Each number is 500 + 50 x the weight over its row's rms, rounded and kept within 0 to 999. Layers, rows and columns count from 0. Numbers have three digits each. The size before them is the row's rms in percent of the matrix's.

# layer 11 MLP up, 1792x448, rms 0.0823, rows 1464-1526, columns 112-223
092:468519504486434465569462530583503492593497532522560469431556547575451465466532474505523562579519447546472573476435491466549441459587477521581467505541519352429561494500507522479437559478485422586461516526524468462432492423507510521450529530498536426499468494525487462520531525542537490412448487423589511537450493502545492510481577540507
100:502493503456418471500416537598543517603499557492556496524473464468493479576500488541436556595566492496488480535545517438410592489494496528525506485498524468495528510384547541514433555603462469581555580491496545435516415458506462429555644431366502571459492622522546537500525494535473561495462447540482463448464466544505480472473554608566
091:487494516532487559536405505476482496522440486453498431513506525516563538545531538434380420496536516440490602535494556531558510496524471540474535564536433521510517568516421482446508569478467539462578503563564563506406515492530605539496445530461560342513450460475462580452523417504470420509461522527491502549591526544577473526463572484450
104:509502415407409445580497391588567438480464515558520408480472595489540469529410501483450495556542536399423514492436638509579468448431455450517498460527514475399510516505508499502509525531632591481544540423513470495553528444536535564446487462583562461429544502524449486494606471447505505607500509574548501398548503545514547565495483539498
112:344462454546390528462476515511478498581496412378470416471481580434483499579508507512550513466514465450424493558484439470529473510519486521550540563498602495486502547556596581455541516460524481481543496568412417471535576464577528500559508482456537485504439500498524506507536537466477503508496460438529588492548468496522483470561455479497
095:566472417539399501516508515523576548564473482470439475509572490568450511514534564509515503445444502572472514572588520532546561503463527499559537578584517517515407499570366524508464525467480514501492495600471473490484519550425576514572394492456462380565595581511537528458490513514497528483527430471525521417384537557464563518459567491495
121:444429556463576464435433527533479382549541474500590589450459555432500391520512499584476448461455495484471575555490516577542497521421488542489417402578564478596508563484509534513489487463519541507494476448510627526525404539471483452556405472454517559516571433466490454483448567559570543466531462556504499529503486513513549574432553492540
105:506430472472495579522581499576553522432520519513537470514501556374593474496519485466411453519526566465484549472524511478420488450490409474519589475417564488431494459505480537525486526472521443391454425451602477406547479447527482469486406398406598505507553506527468532601493511468497426574550546423544461497472533542498515566471508491529
095:446337476425599455494514373631533527483548516553431505508578496501477447527484505486554470475536504452467461587438503558457496604516530549555543408466477357569476513536537511483479493459459485464420488435480489444471515566553508466546509533548433574446438519530420447481484503509524418578596465554531431477588517558522475467509430550465
107:530487535570428537628508552576498588477531462506419542559540365505481587445503638574446550531538537501503407474496524431404461427474415472498515491510487610437496509396505512492526564503522490532440483434566489469481479553457498607533449524469533536546484545463507468528561516461472457558468442599463433532503486518357501574544408491556
106:498475500564578426575532454491501476519544517477590517498503433491565480401518515370441588401484494498544421554530439568445517500467454526524639473537551550475486511415396505488504510439489469362521485547451526552409570562570585594535478549499523562531458499475446620435555523534628491431557545493477461479479499543518473420450555486469
100:482564563444416604498516513558469512491494553515461471398538493435476513504510471537484527473486492494485490539549511503438420494441496469497454489493559444454506578531565461548462582406574443477504518551391542535543506448403387494526538502459520403491481456494543454495509527463584571487434470491452479426461446483447554468553471454438
108:499464532442497495509478507508472428532556482459439562570457483504434493473488490462489539531518524463477440599604510470501507550520458525523436420552532455493528494475419495441511523595465504543545498550499519596473474536545590454435466513577536441493517469574467491497388472495589602520578440571586518431559478484336477459544469524555
091:452495479603399479469354460570524600514552537410541515548511559501355425489495503548561597501471470466509522406571568500493444482557467461471505501459556585488570556522517470453528499492552446520435550464492482547595529501573570474455543464460500504597393567512450452457519548471435501491540557433534472540565461545487441532504482528454
098:540513432468472494447509467498431476472566480507535481445454526495521505453518443580495567381445496466546599543523440552419409503521445532567441550545533498564400520507468481509458558360509493505588496562542537442466428500551453514535442443476499434436483491482514502431526498532378575489575602450388523464471355595460416533487507541425
098:436455469484417569517522495528501452495557602577532450533414489558471552465437567422476533579617527572474499533481579446460479513550511507401442479481518443496505531566570395455570453548497460486511452510473555496482581533462518475460597518530499443494529496488537497445534542543510435411572540544547573442416513467489421542466400497442
107:450426543410431436590489490511470520422469538485506498424458428456609473561452520436468552458493521499495582487556423491498522543524514476509468446525537515558509437341408516505593510532499411504466464483437481434507585537514497472518525522551436444508534492503481442575488469504482533491503454493450539455554536467597522499446430463476
088:612537529478557567589480482559506550456492439505555426524511503377452563498466433538578510505406592428495459514544413566454424488506524446528412492509508397602467439386413491523412497523578495514483436526492479525565536442511559579592480443554388525510496412466508466549520483491496536567520488446514522452468482483465515513545536489507
101:499510454560523462521583599433549529592428464439555569414498494508492477453494563512445459570454452557486475454570492467436518536405484546479422442508507519491451417449560556483643462481495494483581528460492526455517509522482547445496435505418501397377498458508441557575476486467465511481549459459549575482542478591575573569466543516512
090:531502511636470438587426499501493536491536427412480605450442559407455502437546541460491539408503583477444409548513488554542507423490472423504434549539469505632488468557494483554476494538507488514494534542554585455553486549434535558556513423421586507562413485491553464471516507497469653484504481560502428573623442397489517483472452489546
104:484460533458434549511417501523516569467485481492538405418492488522500534551527507514524447571388513487477550579525479531460530461524503546556505410514444572550543554405436500453511589506472550548481511545447501505420443560463562447467595496642477518502511529487526533523545549568475461424512501498521480520543556411480538518527485537523
098:520452518543463448496454459569514511431465472557494450520431526559491534470591466473589437455486509516528435494565492417520575453471558457506510507549446453509466470526498543428487598508499584448491479495515506513485546595410523591565528533467543403454526499434465476428498545531514584545552594497423471520481499532500494555525377490548
099:530438527453531536567423590407474426469507534472606557461526508505553524469485479571519478474593537485504454544467518508510493609571527557557595461501552482466537512362474544508475507494536557534474504541452471604551499514491524498544492502397499414599504477464601543480565560556455487530453484469518450554445370467445433445420479564479
090:360535538626418487505524548498591620620570494521545441405516479567434493497508467477506455431456575558561472496562523543445538516599583494479489461543483465450538565492501369548501462519485493410503480473539552463535564472519527537473445473533491538468561413470522475431557455551463510504483516529466463420437410467448509541439433545460
112:483481373524576427539460548519467578496489535536473514436438513456510487559496529473493548524510495562534511528465524535487484569532590488506478563499541526528536450465454417458576415449351469471513491541471494439463472540482593514453529470496477527594490454474486437595497581456477497465463513466452536472448431506505444431556522481403
112:488513470519529495561536491489570453467506505567441452479485505460392454588567536404566467432592519467450545489524531488502423587487609453483538542534588514430539499437469547467554483518429541426526454506432508423580510490451517506460454470472488414508501571481562461546575509517557450501590514483509556576493452555609467484509404481479
101:505555480436510541585520526424505477460457576488614525520456443447503559493451446508436533423448498470500592606502429457520537418621510497514514438476512515571324468598487404503534585535484553425549452541485566530476602549518506602457507547516597425539578507449533527531502472510479539416542513530515521435576525506472496517516462571469
093:489602536477529359474448547418489555572486495530504520544530463426490518579483502469464568596531536493594407603577515550453441542531547422442455570522399407541488493550517502588519520518527476540558424553540444489484496487417541520573481506432584582555487454476443516585570436484507519551426590593452637463519513514421526557557575529492
096:503435366469536463492583516495473488413513437501500452480550446472534537533546514478415499542483508385503506589476504551376442475555488423518542574523531500534452496517540552455472533448470516452448492580478552518432506441459491560531506439464503548447425628454549484478510458521497567469547519595522511535475546512528563438578523514442
099:633477516575547473468462578545486438501499461467553472447498429482517529498544502475504500440610415535516461506510518585513519430461503523516459370537486510495535428598552389460584529412538473614452425405523532571498489469504465477447541532473480486540468483490521573450498533500421475491500459521485468488456509540502456536528470499430
093:466531538478510571607482579517395529494548548467560526493506497490568480566403516463466435527632520427431499567576528573486513478448357468474494531519478548458414483495457451475508531490468411523373472446564447478561565498583551477448486548530484501487594390479446539434552446432438594606496537488416486474506511529437559416413464472506
098:463542411383514515485462538439462553511493505458524505416520482475417515503376497483548401423519440445531454470520495473523519448498542484497449399458494618526551487546465530501461425451530482432579450503484483462472485351582566529446531551521510531506520491492574453507424523525508475477496494479517477525590492537514534572504433508556
094:555422529571442566453438529540510470533500497475494569518460489526540551443523537543531515547582515546454518562499508501438415397541555516468553436542440542472501541491434503487450496505378535570467575503451522531530508553477562476429493503417407500503470469541463460502595545503491378490506561538448532488517562466503469590528482487526
095:512394585526479531447561465398475513442513536555564472471533520551510476465526501528509419509472550506494379514383455557466528534472454528508354457560475542593484497383528499522356500515642492506549557512425498531522497560400572617464530411523510466549524497505470559607511498497560453508491493449540436515504520491541518565494578517536
096:453504517509500497530573479442382579544557413545544562464480541544438497445514508608540469544507523502518479539501555462483488557456470505526513492604514527468528380465450500481557428507496536483540578566554498443553517530418529490502511586424538421501500461459503439566468558549499518474454411575511562527462482462527473458520571511384
110:571520504566509526502556408524496553471581455549437511552544525474483486464532496450538431421454465487526476477465506463469528591426596593542474437527546498571544512482532524434509544580507585417429442452492397590432550516528529585601548473559547521493446482500522454429502496439481485497421539442390538558498449512504468501458495566512
106:451502507579465447473425528427508553552450413424466488563517534511435455580551468468562509488577474506492560500494501464438485458473522497528485615530458527523482544544394470560451495597480544519504469505531453552480442536455465485517598459487522451504490528478452572569486468498416575526562433492494459527456495539542571490473512533487
101:464474512503491435554590450573461498516450510526430451442538585596568434494537478481490495541348534477484521498502598533500522475485525467556482466510579477502452486463502475450457510528568437570527606458455483428530479363446554516490537522504389478530573475504447469442435444527458411485461417512425592443492577455450439470479387484517
096:520486487506468539498492392500406565484581481529503397563468532490583480539453469574526645541466465530508422557526494594545547447504470436584517448650485505603526555439509568495586518527448525435473561449541518527463423489570461491413574505494555502473545464522523527548475579421498452454574456446423470471531473497586470521523478507473
103:557527448525482343385356539588563443481538492527465472564497564568519490452573507641444445505481469523506495548494575467492447501513557530504476489535511497443464458374511491519445503483475534504500555503500545508512538520516455495588540505560556417527492475465582549549498608470482534528499375482482541509504528441459398581464504482503
097:470589503465453476469491602476479513513572400407454520463499398541559540554445490432537592509515528572475540493490435466536500491531528444584411457515478386560353422496425442496528424541512530393525419462376516473517512512428543609387487482473578457488449519462470435559547451551487520443422539560471445524470528482522479565496403470445
096:523559441447561511491575457527519500508569535463581489408469538534448523575459419436497472421451470485516554495490523531485582483560512588544478517544520488528456507492526391541481480548532451424488439431487400497486521523557447551422375534407419492465519562388517514518523398536588498556569553404523475496466461533409507576465416474535
092:559467555575500562452492505475459460409530599519526419521504464559529507408378523534579554571525455473461544545511575610484471554472580534491482482491496587526506586431582458493493506448516512456437447432618542428457527534560579521468410491476449500570502542479453497471401520581616587443585391542556486531554446508503508465498472488559
091:539548499516521473523559408509428446590558377493527529511556513432520495550459515490438490436489468505567529452516462542459481496478558562546550468638553459446480558494406528507548452504478500441534497423456465449523533537500506465493482531636451506441465493509484448500456400562576481498540529484563605442551560497510467431508568487586
095:621433527494484511551562544517500460498507475505545512569487521494533592554470416446427561522442379507508573497514448504456467453458465471466450467536443595499460508526479470501487494561492499535485518505517528501461512564533488477495499504584507519570459574567516573475498539515564486583546473569472474551534537578436474543466496519470
094:533582598511407405545535489512463451519512529540518480513474463529514387456560533495511569489512478565510588610579543477555597509454557380441558450564476537541545512507509475568501552528578529466492401410548436562516466397505538576422491458485494522511470549433457446453470539485568434511587357490502573495494407501542476508518520514496
098:582534422533534497492500530467489543532536449393488443512510510437554502512407513507439491464523526454462436462631496444510477555406551481460423362539527503515549474547547498487505467543505521487529465508505531485462533512530550521549460531614445606441471525510486436604537558454523458418533573527539549473462500563449534421599528552460
097:540401524540453468444477524455453608407455511482466532400502582408491441515532585449463515479496496465423540548507489555548470558450560451491608505498495525596389489392397588477445561464539543501520569460478500518522581467514473458514499477551582551550449516503430486511437537477551578459450567401525517587396493468522450485531541581503
099:487532605591461438574527493616506492494552504490478445422527457465413605504454519507435540452499539581479460567454541522486501584456469605437540466525480558558460481431547534413517613523535526448474493488502487472478477540555565444421505450572460544547494447468462489589419489524531454492482443465424527493567511380461578514471508497415
090:465538516476457522515509546504565448522391469582422461447442399471486464538502509527465552456563486518510484466491483510509442528541440564544458566525557553517603556436510520502585477498439580506471594530498507554449523463471497482505455458544462450602451520481487488443469538465491523558488527497522504442644464496446373390460491559542
095:502505495513510509434505509465490442505480513457505491423575494530435530368538483553486579392506526486608452479591497556494456441454410552448509517588486546454523476442482398405507396448555468482466584516439452526466505443469539474597519472481562556464439474487591549582497547502580480588484479540593536559604440550587473480487439466489
099:581428518451433515496511437564515571453482503536461485400536505508665575435480477497454517498508519423570483495596604523483524535492561456540501401484520439538502498488510549491477411559526420489463522472495428493465538469535565475442544454433413455487537524512508436627544435549509452409435538498602501426492527542494452470398535430472
113:525429522449497453501509541487464542542481514466475613461519582508505571425525468411559510442511454541521527489457553530478563431565430490435561516434565480572534424515493416447498450457501532490466534526438556484479499524498529515471480583522489478538588431472539530535484466505501505483505385470546529505537516460484467438611604478540
102:523471494500565521564458478505585457476470512514482459556519398586500513474508511485566422532515465530499551437605555483571511470526570539397451475510449497520473386418521556466504450520490463512528518525510519552488394498528492576384593519520517553464526506460540484554520576440437458407394493543513452475538481603532410496546427442499
089:560585530610547471509516504578476535503519499486509481530529483481500565531468457435515433454415556486545378508467431542457457463560527469563425500494520465449405448421493605523561469453435461496520493513609550573550503480478573601389503479494527467525480505501500461536481516515541533505569630476506496549532488514460448530556588492428
103:579482422496469458482536553572581433456402396480484550395462592501536469547469553452513440519549514560508515513500560542533426424461470402506562583567526543507524501543503616491553456442465480456499381489496541552481490579479544559457409587457484568448407475471542513562582508501473524517546554557568540437459540509462617394587542507595
091:547519447496542539527531443478461564488499528496572541509497493531597559552570463601491539511476464505472530582487415432583475545464538470478549532506553512568522436494511467494497489617489560402457378597374479390581569464501499541588484543542467457458544551486463506513439525451491535594494492468465562455566450575424502470535473529471
104:461486524513478509517489443491433502576511469490567552506535514428545460476496470393481513509561505523540505446513485433462459452482481455526494496505436559506490582431554370575576528467483519465542625575469531478391411480420424521559492406514384513466498547442567409536459535523497483522472464586447514487508481583472522473434513440454
104:439415514487502428479579507520598504590477403423492542478531373583474668512470474470434531463572453516478501455406537556518538557525450518456538604499563472572503458542467473486551444532443482455529545471521560468514519524496526497471508510463501508459517484459501507505392464491399407560472538439488550470546421521615508488485539483517
115:539498483485492519548444474499513524537414470418496529548543488501553507604492515465483476512502525585459463539502475563441402479524413614438495446519485453532394512473499476516605390517413553484526503469503500507508549509576512356461570478507493509431502564462467455475488517562611545562594492589530542550501519520466471507553490566535
097:454467588550429532470466463521567550576521577512550502517530455502471585512477434527535413453544496473519456497502513499569455455494517554561429439467492456485530456386515569474562512482551571480543454481451604533596510438583530547480353534428577451449502460512455376516416458468479529438478544467474539496444518535554412506526551580444
100:477477487456535547548591404538496470443563498451621418421507485495546553385511529510506591427447456505522502523433535447522569491488435523498523481528503586533497544443526435459560456423520425481535453531482468430506487368424464574496444536587539438506472496444416457498508525504432445492494432485597587435522427501395460490450526433486
107:436511516463550499551434600624536455543465397402557453580555513466489480489535466485477464537540443534503460521506501539550476427590531560494437428516520531610471460546467398481559458494545466481408602511505541514470508504402542498459532477666496476519494383398553459463554503468504548562478566596485487579499452531487540486558523566453
# layer 11 MLP down (transposed), 1792x448, rms 0.0842, rows 1464-1525, columns 112-223
098:496542472489498551572503500500475385543535450470532536480456562526473502452515550496443514578401542430564594509530457383485515533573456500472590549507475473504428451419437479449547558567517450477406634577549550635537459512440492550404514538551600531415412503422487410526484567458549504511486518504514570429474471548555458528433483528439
092:420478572505592547422506531476545470543521450457499508436587501518524489543503447475484526530514544513527478546535482457480487571573463387490502478579448545423535549512486539614502589510542454480501529561537464459552453485536446538443549499505533498490522504412468540564610507557514521399470511550461425503540561487585388463411492546494
104:502528529465553479562396503441509571375491439348562409587453517455536506535401571494542410449486481563613437579471447480450510485505563487529481603479550571587525451490478416482511530449504471555580540485553534483434449501508489424586528502527475481509502515538531513546574503605516546458523407486469476511546466460570515532417584526530
091:519453531509466534540590586558482553537504592513479505473477504521472516500526494519560525449490505433493574420488474444398490530509533509581436515447423479485506498416533475553537578443485516503530524513495477432583527473447501515590470486564572533537591506454589518574542531482497559492447505466494493489427398518448470509498560471432
107:477455472418494597531476480493496449505453555537556525524532528550535525497465497464529553513370421539435544538525529546512540488557526513519531510495498493431520459550475575509409499496514545421494486520514549490463378495443461532417526580458533472531560420507536573441470494505475656487491453489486471528511501549550505456503519484450
097:458479501554537543555522525420403582561424468539470468475497485495493520526569477596557506423386444488433529568603522488517498501445498563487472480518474428587434566546479444624427518397551429379548510467604482431547517414470556573559511475516481479549533484490535578486482489433446546504522618533535477471510402542508520464516576448499
105:490479499527438414505591429592419537579431507412441504530527502521470412438446449448491452442531422502411578613461432445455539446406466486441507454472477407493530573443460499380464624500405499486564547458525524450502507540528605499458488480447487451439624583535522434495527501481589520424478456472424495433519491509447568518525516531477
103:518450495511480572566547405472559465567470456558433449492529556510512463556512456473482465528512558547434455522389644435452533473600554372539556492400524508508561578622529483536417571534504604461450493543498501529530492490651544505462596509498490456459447634480442522525514479512457389486533474473544432457521596492569608573518506522487
100:566474485556509520469405544478474478480487532519487543452516500518496484496474471536473454471461471534554507562537515524469555484488567464535599456586519462503421623528437434491504543535569512563486493540594587507463601372545459520571492569526588604443417455454521445544464508525501411469465464577588469566423510531496421456473562483484
108:434478504594514462486430494483485480530452481536567494554506474524491505505466474554453559476495476464472543468483507529465359475494428537469465493597579477530319381601481590389509528426430458498390522502552487485555554523480472452485474584549390474427442414441524543479592505452484521574488485497493477579438505452470475529572519505500
108:515465498522495436523528553484503501561467537574554413481551541479467435522474514411491415483504497454559613426510501548560414537516396467483506437492527451484547628596487580427584485445508503553412460553502397500483507471526557546540524496538532546524497587512516502555606525517560484478503524563452477496565548510498458517467451466587
094:480506518431457460494430400460569436365403487491464536592535489521512529523521504621504565584529512492488527497512475568570493450479508497484475524488499493491517558537479464546558556478585565539480395430429548505457427532449476512402531499495509502603606526472514485562526552493479533594552536616516490511525493448542443415407504444492
104:542443584497550494451547491519601452389482499546485524493504620505518432440509522458491382431554651549510526594537465509583446591508470519539538534371490467532478534478601512498508450428569512439521555536439439532509472517478516557540484507583560468517527503577494509493502565445437580524579474475490480454438540554489426463568497491472
099:530499490540441499490528514518538457498522567599470492451549550507518564533420466541491432402500434536434532442461571450481498510510397503540514422505454545411479563515562538517495441611519527475544524572495492550491477535526523474550565550464530512491377492375470476590466470450490459562629464507547534510487487494492538511436445520419
103:465515548493542546406560491485464493483459428573564518552500476541414502565498568601458487420474546517461518511490478485552474484404474450443509523486430448437451564488548487472550468424486448574529575490431516568530508516437540507502454525429493527516519501569542442495383528489465463470472472497513523422580478473417543487493499352501
099:491552498484489545482456481483507628503473564482494518577420505554386454532440573483497486545548442543577452590537503563561521524520552479442532463543453479478487491581449564514552505561548496491504427429588525449483352407406511562489526466521460459485501492561515575515479378465531449486570472399525452435478532501537444463519520415601
105:554506569522488449546493574492409467388495448470530513486548503533431504412486538499510482449506515440497376482444378504493489553449523485491518518562492543449548455529497526462570601388461488503477467427546495604508565526442405501532436525544601474555537511494408422491455508511554568461516507543488536538424495486423463517509398471477
099:591551450502488682495548398445511551566406594510569488445442552477481428497484423517510414457476524510483443512533510509511492426500500452636485508504425489519554476504536513496489453394482496582500554505472468563488569491511565480506469488345442423485541520528434545465480529514550525468530496466534411423401517497565533514427476483514
099:591524515474535397493542546507482573454428438527547432525500503503479495452514597468515522527480341608502506424536549485441589482562505515566440445566504525522429427469464468483561524431484531564471561504512455518509495476543493523489486502465524553510496432542508591511499530552618502548523490521585563482531525456489398503457561506483
089:555482484544497436478461488446540477549506499537465518416469438475535575377465498454470506514543509418610558497579424445524492428556491569554463536478543534440533524540527434536393471443496512546493468477554515486546488568434485536456461459461549508467500514680520491491480574539493486395476528485615469467541484470545569650487424456590
097:529525575464557547469517416460498531463501442480464486534565483549450489464388542465409386439514490483607512461473499451514541392528491483482478489494501471449499479555508454481531613452480444498536488552537472592544527435548589502499505514494519515390513440591433565562537622458507501366485524534486489564517510488528451569521424492458
099:515496528469447537480560542435498552571448674585476571554505544525444481465633480449576543476466487512490465471556509435500478555402593473509501551520468445438525533513308564423537550545489444433473517527525452506557584513537539503533476481579538406544372421487542500520499473511507508558569476510513438538475561492440502562527471508439
098:414465472536606471468518514530540444537505478497499591626413404455426493509614422420441570462548359489479491498557456548549518482505534482472420500527497458485538503560506473490485509489527544440546564466519470498504464564552430609487491547465544456511537519473480469493371508481508405419474538556518580486507424489478490496431475509397
093:525531460507552448503479499568553510431557425573526478438496613515572503458547446580566536446482425420438443426537543549598461580458492519453531484536477508486442523447386503449515562553551537468430477507480492522580541500481448492499454469460549559483526565525463499468493535478483490471574574573559502470539486408517526488469510498506
102:423520409464465507511567535470547601456517497473444519541512562515372422550530557493526521461422538449452619521473463540561580544499432490503498520493435569557437494533513432473545511463449544521391508560461487418509462546525582551438527502504523526457411629421473558615453533465512431522528541445554411377478548448527477472501471470492
106:452507540525581404418546524487513374553554490545455538489410456568476536537579480389590595464490511523473442488566565456557458526554488458503520385371477508547517547527573582445508487456491443436504568446503499515549516462394566524381517460531555432581464447490460453417541465391494595472469546511567507520534490509530489450450485547458
098:461501520431418580528516511524544521478545511380469464494604467447484424492474400505527523378525429572552571450557492477548459509587539521354464542531535512421514476518429395447413426448483324542403455467467426516511498432455475473419475517505473493597490499588454621535560450441513577516582549499474522451591451530550584519554505537480
099:511448473525470461440488395359542503511463496468482453523538508503548572486521542503463497621499450502550508518436488487492553517526478441501463475356442582445471533497466539448515459426485535522485509494480520466468454546519463430447445479441469532492493487464497563549555513446501494532442539495572552491507526432518546404515484513562
099:528472480489483404476497541551506547527541479491467450557567519476535595419526602431514541422493472535570527466500577451549535444465452509616443503475407497561482507583614538467576540527465523499428521590497416490478470582531512461492438552495465569561466458569454567590457462459493459465468576497559512479487542517542557491421410481528
097:545568437536469448513490400502595549525530505467444359532441422537494502527575436483570526479643552436498424394537594486533518583457403528527482497540546569588512545497541469483538451522435542471418480462587526525421595504544541543440465584399544450544479537459499509534482492514463478534535616471589461441500490529457576469450548461531
095:431516450482489513450487481376522512508489452531517566495571469453500503510414431559509508519427504499490506487448484496526578438514397450523469533540482519536431602480495480559414385516447567461459509565575510435495614513432558441494491521384555526561461456472466480460494560521521484580498529473515583514542465500447534483413474496600
100:480465490480498436484531430443503446516488397478580486500397530469517531432484514491516487619477429528376490455539537453473496470485466425498459480528628514466512472473524628467570569474467535504489544550569438585442466470504478488490543524539584512461440450479386512466546452398487532399393496492504487451482529380452532568439527433527
104:498526551530492527523445498525615490554512488549516514528525474529494478500450480560455538417600560454444517532530541467546517511462568509483565535446400449468623496495519470496475547551541474545653394465540577435573570457625488539580527491520527488480497439441479494445444524435439436458537508387542527485495579470419505598578514596469
095:534567563517556417498570441519500522437518438522473329503517444443537543522440505507485531497447520483550456502496539562500565542418549543467405535434569542466531459503401524495587459501510403473519382386470533512541519516490539464526450419476520419495481470476493564434578491586541603477545478434474482474581447547493521520498548454592
098:499473577506506470498540469529437504465466477485399552541493436436552597502509526484441578530512471443478545352407534458476489549486490543502533514429463451506458527564581490468539481481484498460586534444545511524501479475544432491486500562464465501587478434484478593470549482556517578461466461513478437385567391528472466403545533379460
107:566516514492533572494569483475619513519523489490435529471421581528508500460449478396490590523473472492508509590437490440514527508497580467487549432548416511548534515605502595502471475377551605459541430473448425526545481519507478486618553583476489479525512491463496442452504445543454589558500447420463481459499490466515483517406403565466
093:522541465454549492458584492450472586530475486434502446444508416421454577509480481476464526515499569560511432517470548577510479514422441473490437432488567518481475493512450624463593650407474420521522422508523500501522443501558486443533429521569534512463431490434371460442541624551489459532526506591444551462506516459519462528432482538521
110:475536510587498525483535493577442540581492486472480513533544566484452496532465493508567528507474497452548388483509511506497456551484492524519495536432500515501532519503330459444449555522535516491429475506511517393545566547526477518472505518608435521561525435442532416469482469498482515518505529535498417528533541473601506470433555541473
101:525501486485493532581366554450504473453514532543507539508509497494355537417423582531529398566462459551556569535503531474467548449464526481570473429572600457508480498627527475589628453456528460595562512552434391478522465533565501517508473504475452527520478522609420422513464505458498472477571580486520587556504429512514501463564448430601
102:551502485556468404539556513530462423541472457516451475539540477439543451518499462578444470504524452538581503517500575457620497507459577471466542534486387461419440422426508489556459625522421507481522440475494573523521433515541502516498540548425598505488538483460499462490525502572487508565509455459448539538507542540515427535442597474463
097:389487542468503529527594478479482466514451524540602490473472492451472544554515454435480412354560587447452490545487523496459558526540510427458460511572501522449495538568480531525550388515428500537441580460490451614506522487496499532607542533415434534485517510474456519476472417523502468493535495567597444488567505509505535492442584426549
100:411550399485586566577520489586518546569494475459502487525485514556489490534409508421467478561489430557534522502500541535533478598571460428591455520485544504621470513462445539577499535601471460471481536563514435514521527409443511592442465439507647494538503523401473599471510483509483554543585436543471507391574510539490415563563473508448
096:507507553465504475492460479527518454456577461453598552440489517487488545511432496512554593527492594449485515501553454546507419406503551479489489501513549442585521588510477541502421493393458496593559489445571535480484568507425506419510506454511458550447476525479506533522516489544429563504522521486521526613489530493483531544464515448538
095:514438499513520609454509521537478556525469491478577383500525548470414465428554480520490469411500505474510525532556478401552495511445449532512470505494561488484418553428427541501442584515447530446492494584512481440451452554562519641441392492525582499428535544503478495459507513493445450456494468486420534528553556534504430439567548608524
097:597440515486529490545529492500443431450513511424583575481483429518496565557507443502584578476435453553491598518500506498605483471542519546537419522473374543521482409404446505500467451531447471506424572444471538494458502513414427507522464434580549609519575475578523451475500517443495506491571559408450489450576571413431380521584549471473
102:470554558572472588543413482460516573609502512543472450634511370498478424549484494552543563586471537570513510498534510416516469465445593540478523479521465505442512519451477468451535502540521569459471466464476551523593547473517493539544564425541509505484492497494568419492524625497478414465468521493491484400485461487431495579529527530496
104:479452442489525474474529360537441490523572495426443479499467575503516499451474565620470486429402567558447577530511544476470388497483486571572439461449569473449544444522461453486452548450454460522454452523602524491438560478482480474459472506548531496368433481477515553542497458509502500512481505536452526506480541561561550391435504511503
102:582551480534495542420473447496509534541528452535530533505419529414470570578506498436510410471352526528535499479458447439507514430431490502449532489564506608416489380529418441500552504515377452553516502498493520393501596518465458471629565542554572489521539571558412466521541472474523604548503567412501581531558500444535566528546508529549
103:530448521534459487472574425447500457523502535499509451485568469464439425451559511640450522410487411569536486555469431453529425567446463440535464503537483578641542525494543520568463483476516507408474469489475532520496606499534460518397560508473449479530507502515597522574475528499486492495379524430492506469540528497480457551381552517532
096:528559513573596480425566503473415521535511527515494550537507495540483436474499551481537448575553469541523475506444518472477513494528445442534520545534500395497554562462534436563540418535524568540493525528467505456497478519462566532496568455489513532529575503581507514512522507473459429401611505498440438464499423481563487453478498580394
099:478598468518613554486413585508494512529483561556458510471480534632608574520440606450589468495422417511467520477461441477563478497479519488476487442482527445484531521594486570414461524510462494498557530474473436507520473477533530491572433420485547476485460530495499505565473428483449497555476513505443535513479492459444508537589489468582
096:559402460469437396501575493518571429558564502505375483485583453475460555471559426622487501405508507482656570515533501579449490516503527567501500476479523445425461494605512408504471476512507407498437550444491538498493535502551496512484566489473535392496523532566560466584420521528492590544513557502448467493541513488445403520478485584493
104:534532532504543598508540453455547560465480442536503528386492470454477531513510439469473509451591391499533495506465513585500491439515439460440568441498504525398481479533530486543491529552533491435540623522537542532521459657426487545557397434583526493548535461510556392465555489529547578429509559511459490471485504395480406427578532441546
100:497502563440406457638505508490408522477517513496525558509504536460439491495519533542523557492480482480578527599528493534491549458432505638492541477538518466499568459427480560560498503498485477424519582542510530498578460622394467636576404429667425579441536531448389469536550494607409414446552456551568491466557479495516498515497508503466
096:594558465543537533555564499532459580476455545568518539517501494441520502464514378640507561448573453476475479450442442478498409384500554420482461474578405437523542510480552401499499427509429532492522533549451507478418484470577469529570453584529489456436523500569503571573449605512502529471429568534434487418486490347521566586519494415439
098:381498518543467478552540485408494517451524448476556468528506532531506417496431439481548462489533588541552448537489484504478474471337544409473534483481478555471491464441478506545496533608523563553496494466421531495466445562475637600478537554451427464403430493456518511470531473406513569519472508499495523538474478530556533392509464485439
103:590534559510492592491491509605552500428572559498522443486494458545471462440537395565527496482562519479548435495509547525473532422535532557491537479461522463504514502520537483405623549530520534517576485528437429584468546516477564450544445538503431467525522464507510488439520572401485629474521468531466513476477642504515439447512432469499
102:519436538470473524595565443473430491559541485451572571539525479482509423494508449521441544434528454419529533502466431515431437489421482506516608503481586543460461506473518442514535455435447376563552546462506436519534539616488466541548524558547492498483566554535541454462546473500545542507413565511542491499450448598592500409386569605509
103:444486529521487476434554487524523498548510528554434524368524518438497487485385593481514511461450517559470487460530548538456510511443394523619489495466506499481553444565493521515476509506512541437547541498526515554584533464568557517543473501484452388525517577503482494498482429515475535542455469482471424578466480479507462513453540527470
103:379504579538548411456447406607490470487514493468524574442494436490459489427580458460531481452538471497487503529507455463507542434451498501614528482534545521575539529499531481481454512512473545566492481465472460491546489505470509544454488429483530540405552586458468507488533511509501550562444546547505532498512536532545471465542436451466
102:406465506517525450498448417480450486561554419482453570517513481466446502538521447555502435512466525564524527505506415526582527478500452511571447546436602495384418505497538505501522516529482471537584502520588548478465508517529421462547580542509487441484388485441543407522490519491602642511471552505528571513505545459514580477501475517521
106:520435411486507406419524426570538516417475584429580536446452443476536579510471549643504500485494490571459515484539537434545517601585614492575533465506476538520431497488457539448556450477555512475501447495583526550408526479481464526586478576490610556498545518522545544458553583485509494503520491429493547481381500567471488500509507494465